Each number is 500 + 50 x the weight over its row's rms, rounded and kept within 0 to 999. Layers, rows and columns count from 0. Numbers have three digits each. The size before them is the row's rms in percent of the matrix's.

# layer 5 attention output (transposed), 256x256, rms 0.113, rows 41-63, columns 0-127
100:450479507479525541538414519472482559562540389490506446541490512512572477467531577480651559475428512436460517471491573485523427439491525483518484439479538447566409493515431556528519518427512461439519526431489508521499475520494437508511484422505459470512455464380536430489445579605434497541478543489462555440549579560502522503486510518436467463491483436481529496388549480475527509512525
090:361488404444444537526467606502481378503600477559501426486506485538588469468493577520447519437556488434609614499524501493504505468424582496466546489425506543536485548483472557488526436545497489551541493488549456460458507522483572507490562437496434535474502379626497526413496500536559546474529461548541519566487563537407494554439483478531530436552536610414472547657491470439474430464565
088:540570443543528481492404432428514507532511522453548517486527555411426461411428539500434477562467527537502559491516564435516444491528571560458506501462532627488537513456516482462483526480538468561473426514518489546522543484441541468475409558514473425454453518527506455481532411576424559468546485475511527533435508515625550450441451470526419523535489533581497550475524451434557439411510
094:533437528484470603533441537543555464513517436581538500465505524472533496503481543557518632498491571653528504523541494580583473560494576468441537514508512537454550556502467546576520552499472580553454498590519392406473479478398391467469515501563442478602529502536410529519498438529473490488564412543530494469576537520528493538512454532568538510476438507382449466471432493463519468526522
091:563533501456500451476449575515470495516543470380414489516530572557523526525509513547422649394499518510543509509485421470508608462470459435471577468502471491566509441462494568489507513479603523542477550462565440441588445487475497589453528499506448579542404441447532534514503511477495445453577441430533453536445493552511516421490507489550530452490575455518541466523479528525500461489519
093:508450420385523558390528433522505479543484423551449378531457568495548537497468553423551477530508560526450484436548464469443485557471496490532522452456480584455416498526474499473530499567513454503524554485520400505466445410569483414407453425508399501442463529482535395517569521479562453578509460569505402471486482568430635526418523464503518488492496458512482528549573493448495562476519
099:439553422549537534467442400450548492469473409512572477434562432526550598359496471519433536589475448508477484519513546526435537499535515561523540409472525437512454483436558527521564515486468437504437582532458463546549485468526441574492532478466430413533499555512431400490470483413516499461476455510390518504509475526529539459622542526464449402511556536549528468497483546430524514377530
093:575557600465496539532405573525576503547502478485459504538513496416469586463460463504516441535567490503526477524428584522587517478459485522516430581608521568496490504585506510463521472455516554458488503498564431491427505521437366492442468537493499510460470589488579526557516492520484487513448528590453430468504478544532472514520542367523519501490493502586477541458491510496577452595510
098:547496415493477605529486475415429477559454512484431355541514492441528481501450430448538436391511617483508586495444541440515569514492446501498488570578474511481505599514436474544514457470489559448550474499541497520569493569571485478519442499492524568412496608453555519426451512508508469535539468516529450484542507470492527495488530485531446429402500511524534554487555502443509537482579
101:519564500421485516410530504473464584529535437419445459578511434470529447424549485451407589541544494506495499573447492554490480449523389534483431521525464448565514519570525565482533507548484451386559457462530439573484523554461544485457455516475507477427487509509516537556520583442516563592553510629497391560465520461578502505504570445442535548459520525495503505498553530586562504409441
104:457505504598515468489507452560535539493642518486542546359564547512531572525365460498512492545485535462522490544428496459544491396553461419494421453525569515428531453601461556502617498486430470493400464465540447566533566503529437555628526564458525556569476567534534532493516492507460542340512465497526596412437512501518562558470431530552577482506494486486449435442494575519501424446616
104:513481556462475473513458606483544469552511440495588540472537475606525512487440435402537482561515430449512490515514562475467497510491446471510544561509426548599403452563515554463543466402555457506473548593514513487400497510534555538621506516510608524511510557569524489557490497382509466491462465431532624504520513385508516543553545463539504472474574471470520444560468547444474546440478
097:559438379488581550408458580470543554458513496502411549540519459544501483493491514545490523533468492539490474458532465395532522460520517420540534419565564558511443521529507526477503558528542530476522516447477479394563470498445414530411473504494476532518472472479551516512509471544552471443570528477494506469396527441518516555389461526469457520500556444520539453465590486530554457537616
092:562497468562518452472451511556538480422522483555556527456548587553443486461585520497515426478526484477508451483510549452550480550531444545443499426521568433453444496614530538534394489450556421579526557556440575499466546541459433453463556492414455426538486409537506436457588491591440466412490566501496526492464550499402450609463506477520523554559477424578556456441507457478501450547559
090:458448543487535530494593471513552530469623560526510584517513562455529466565475398439556610467498440522437375390524498551536492511497460560414469436477453529461399406506573590451453516551538524524460479595551443567324397438493484465468473485560474483483507510512522490542509561455424560534515441509495570487506431565377512640502448413543510554500462489530496469436450555459467457484490
088:504425539411546477566487557414566571437592462477595533592543468472402527541525493475474520391453454428489469490457390461569562498475462474544455447528505456482515533499439434415537436551510477565540432464507533395489444515469568634472539479505452517504517432509532530513460458533559542626526444535501484513426476492408615565459541464440537542496539484481442467535441452505454486586512
091:483537505434504491561529569530566495490581424545476479520588505469521492529430456552491514480505536448508606553537517579560520485500537476456560526551475438475531535443618593473485543457489476507432460511571457427502526553549525419543489517602540496499497455500496520530482562572430476589494463489510511446561381517405511550633454477549583414454474528504515441461418426408469563412556
094:530576439487563541442510474568440447505465446514394549445504439567434532569489549512455591470483431449443470546543510387514517526588464497512536472433473524456478497570557534463518468699431514621483573487457493437541511530494460435472498461449446525483591496530519455445464622504491540458388445544537545520482485442467505503530514511518384460531515453489505446488446595411507465449537
091:552436418544499523495606430314571529502479632445551594423483488475445527468502568517514494476532530577469487476548586465546544521521549548377478444490543540464505457498496554512558518509511607487528479495464526464686596519435544498488512496526454442492554477524495466546483564544491538507535517525515459590464466501550518471571573530478484507556462503499485508465500459531520494505415
090:516527568550463512519504438523576438452458483566557450588559510509483543461541588538446517521512526477449511519500572506597502499487402508498481563519402521499496417568448516464460452513477482585547489525506533384557514559469538451460524542458584511499480529550465472552586478457527442550536484396400528455489405427406435443475490394558482489574515492542512493467570561503469481511496
097:503589539511401475584567460503532543452498534450426457584408561437589497521560548453533474535603546441590519497518542391465529503489452486511455542443526440487577610545531419531459531482405452466530458541509510479524493471489434552625475541529575523489480502527446518463457453547476560444591532480549594469587486531632506503373492507589430477526526556476472559454435538498576445483489
086:550511543521483500512507346496575539516538479471499541499495515484533543542497553507502570477655402488535537564482524552478539587592460521555515485552425517512476598498440460533472528443521446516539472446522403482636554538549541492547428459516574563467480529384414500455648524463482501518571370512511534427545484544631509488491494545554502578470485476536495523432527473537472421478514
096:444467532525450485489430530431474477483585447415462521494451540407453504544421541492495517534427528405577600522418531545583417407587442464502609500525487556487533530545450570505515483481500479480446499546485457488597546542481436429594508544475516482530525463510544496540482495552473496453535524526497435513491446519518543543468489486495499507563494575375475470477515465467528454526587
# layer 5 attention value, 256x256, rms 0.131, rows 42-63, columns 0-127
091:507523491553506511523604438381499544554484558527509517508555469562483521343473531448531531516422428598491514521403520507483447487513441514523518469508458404576448502517549507454533561555395530486528587452525528500591408621517504488493544495486548508512503645492542458487599554492497521465539442556516482363556461459440520420532500466509468430487500500552523439490460539551482473449490
085:433476520594471587449614543549485495445445527516431543476471501515423583474489551481448499482400464502507473474517415563528609498439471468483455439528496372457465353519579525479525349458542516410520565546437514534459536506551521474517527487448593528521552531503502486485431607495539487532530491508470539521458417580477556517528440542567443480542457543507494544482499504435461498619457
092:570544457445500452496470498432537509535602474520430533514517433584508456399525498484553482433462470481537535541427518474478506534516486503525457469489450361602496509593557421420519459501545413476539500467498525475562511497533561526564528579509451509446549524618505423428537449487359418504477526483492499532460514521428553473578475452467506473523431448460533536459521500479509521484430
089:493560510416553437410485436445492499446423469523497483587548589501430461506439526560525394526474480503465541478445593554587453461568519507570492427564500541420552547493534473527559469492545522449533579457482563454499477438502547479542467546435587533502524483521496517452414511477462536386424555444494491523561529487364592449423484557566510428471571497492532508508534488547561565512528
089:582462471523475461587513418565445558559579467467424643493490460549456518464430563549504512555504515471529537395536510454474482371491440572517506455542498594535560468548571420452510500545422549408542530432492527576427586512626499504516390503449654529542546507457478548477499417444476456538446541472501567425529478563608377455526490485577549436515529550500436502479463511520510450430494
095:597504489487490566560492636494452409456532537573538480499484599510449490504505597493600483497453420443503403519543522464518470536453463513572471536594411474555505453539456515431489492520539569446586531473485521576480528466454472542495456567503462626462518554479534473523533539499520560486407509529495537490486514438586454480450539525554542638512466506569530579452475432585478490595476
094:638514471496496507449434397585500530534426489482593544448473472465463413554436491514552563527470505488449500545450413457376505479462469485435533467507497512428554550480475661440450517546465500494490444537507537600518449479558484544411519440545514378481499495469520414461468486425542475493580525485493507543503574532451498533492499552460572480550602567478526571515550522597576523516444
094:528469481551420434484519596592488516534471431518477570471512434518514467518564513639551563505518479585545429534542566478508418470634476503493563454526475434497539518452509496388681580523592569539501496555538536502443489420601472582492466463472518468656549511613514471462455443498513531470577487468498604565447469640545525538552593489573561469521465422486439528542519519488437461530566
099:388491526509504436563621455482483454516518471514453395463528489554460458637495487531542529495584475436481431426449532482437540481440562499462522522477517604492505499566374414587500465480511498523490557590443582511553506371535523508452491473437489459570459484531546600434514552498487488577548460500521613486510457533502548530435458483505530422453488537560453563529469456491583572504552
100:513539441488538472542434552500422604469456522504542483478451487446513479509547555587427421505414443492593522471515522540476444537477438534418517418466477547527543506438514480434564490526507531554579524580552569474559490545461473497479540504548527449481602488414481503533469503454503542538586448427503448544449483566496514562621523513440420553502501489488514551493582478585489582483452
101:502547461487538570474436409438482554472499529479431410535460483513528368501549434520493550468401578526540464530486423520524464516419473418472311459522515603493513521517555487457572456517522495427483470426510556558459503468390466453417503497490534532486526500420478524490519568539535483493520560519491451473425487509499473480547468460509513488545491433452424538507550434500481515471527
093:506551529491500483584503406470485504449402495558555484541510562515508508555480483557471470576382631352454516520448604522483484439540437565439483439529514538466538485433563528459530404507485497532531466441403492585498548518490547522559558515581480458498484433531443425494434499509380477561372427483502550509576528623421458467480515530512579504504524449582604435434428427485494553449459
089:512525501404424439524509542500491464452392556468458561475469577487494455486414486535400555545432495540530576471480591535461531510424464566526512612433552505507542451467494437487417533668472489507455525443522580452479423589501528592542503492548501487488490503458486592558441464469535557560506487567475445512534467549520489510420565507535435490429525539386492541581494444460481598447465
089:560548550505525547501488434396540483394566535426450610472461473493494550416464541529447388494497500459500609493441555446510534419509551434556477537541561489565491516519403463505483518521473549472563418514413540507433462540560429492541549490488501567501513451408504490463543477529415484536464594483417483499477615424569463535564450423392496541487581515443489455503521462551458491527494
089:442578555462490459505526500534515526436505472541485480580442521496518478542487512465494473552525519588477590469469528520498486498422561468474526411483528462550506511632539449516496549474526494451443422487456438507472466457500499499496540423454540467551524459503500396556555509490429600442515485597571472504515567447483517458505593598515363427493482521504524522484603545469524557505523
094:500490451563413445444400456424504501559495484532512530505508462499499492479515471479477458494560414566430477392524508457410538461533457504532495539472498405562541568525504519572474456478568558481465457421499537488524533449525418543480449560482479454564527482456485455527548527376500447450454446495473530411482499495469563554434520485547463603423503468406474531504504519562536466476564
093:442519465503513439566490484525546521534540517515582449547518461533483425468451569542446561437531547544473530444564475448503487443501462531539501586517571553561593479439487462445446548572522495409631637495429502583464486504446440491526498528477502474476466555448458367499418455553569475547517478488534477460575497535517588502521427512586557570539334536552483436454574404563484516545455
093:396470529458479543470556483560518546444411447531518533535565431511535497493506492493446497443554513584517528586513558517474491548506487521504590540571472404480507541477493549510405522450546447467444540542463471513430452501482555568597552484484495550413457494498449453457467498486465531517443487501472478466519646539542452460463480515495518462473381498543464455570503457402461518541510
086:525441514455493520524517485566516469487437565568500499463500457566448449459516461424535427430571563521466515520461465491504475465531481521570524523552560533515533503562496503550574475569651469399494607500515536352446425559510491478536560487484461467474587473489601578447437387524579534407540526454548520546469521521573601548538494571484588489508484512455497456535457454461536470483457
098:443476483462588542531474527501474514458532378421556453418526456512516495530561478517490526600478471525439468546531413573526485530511504488420559455496533452453397488504511485428517452587533440472522551424539452479432500498514558431474423504487572341532479555448410552507509492501494482570440525519529453485524564496466548455548513523469493476448491496526438557508486466517517517618536
085:566490481486542452533404524477448532430499468538456436500512458521453500547542487540524523519457567442492484537475415491469531442470524550496584503536597435452415467535528523605516511596561498401524448490522486460389554457461513481496554496525508512525560473476600518500393540405446441479558571464507470526536493525533438576499521471521569481465512514495473509569552468489551397471580
095:463528523533543523509494501481476466510447531653533605437454438497469513547418574627394507472570532494552473459490413529410595546544535579573400439514545366412452384505375478518580450450566537462468487485534516481445413494455525511411546474467509501499482575471505497500600475524531564561582476453458473548488500465617524457538601616486516552460559493548568547502441410504545458475419
# layer 5 attention query, 256x256, rms 0.146, rows 64-66, columns 0-127
093:473448515524504503454558485479559466537499428552474536539564491578426389555460418493541623466506481403461559547494512478454553460542415437465391445522559499495549577539469444397475469444527511575565620566505434607550417555510519459527575492452401497499468473433551573427503543506407584451528458571454536570562511478480526408497532423497442443467522491473530501530417486536494439496435
088:468400545497529499502547535441511492533434478498448485496466469526395491483472420469517549503527491434419508502528516512528427444463521509551486498480630461482489585475491479574607472476546485502433568574525476493543451538516605524603528490446544458500464480497501531460448506565428579505525460481559468623567496569519462409590536488455523497487487427587524354498400506527513448360458
092:567534501505493451498537506554542601490487435514611435505431522521551508501436613503453453517500513569477488488594488521465520546474517484489415571478462465549557442496442456530397521480587483472456527433483528596462489506545447573503498515451511524478495487489544583551462476395541449453483610467567531478507574495538495569450515445524462419409474440578486474469523494522567498508573
# layer 5 attention key, 256x256, rms 0.142, rows 64-66, columns 0-127
101:537471429521541531557415528497514534496431545497564518429440511495476491529570513497460515520420465572463524508451492509543418521492437581447519473476449565512446547510571531479500464509479493448445485539504528444441463448538406471437531448549603548500564427454588495501483499455452458500417425528506515543426541445484462533524445592479573445450461396435514429489508486625507408498490
091:513498559531505446498463462520545464484512511559439552495528585459472547550491483551457489506491482416516445526542372480639494517565533540409430446556502499503455524515517437533616538521463462480552527539551492481538547548486569581554537525504484416505462569524472470461531538462536510500456413544450464412537475564506515537379484535540449405511527516443513576532496479453487432540489
099:472342465535511528530412426502441458442487452480445515421526517462501458424552448481519513568515507478532539493365529440521413583454557558533560478526529510552540521486521530483607515481525483453564497554559523482398557513446537507486503540442451409542511492495494403425526531572514447502528443480538470557522433638440499497488387499458520576523558497441464483558505553428410506518426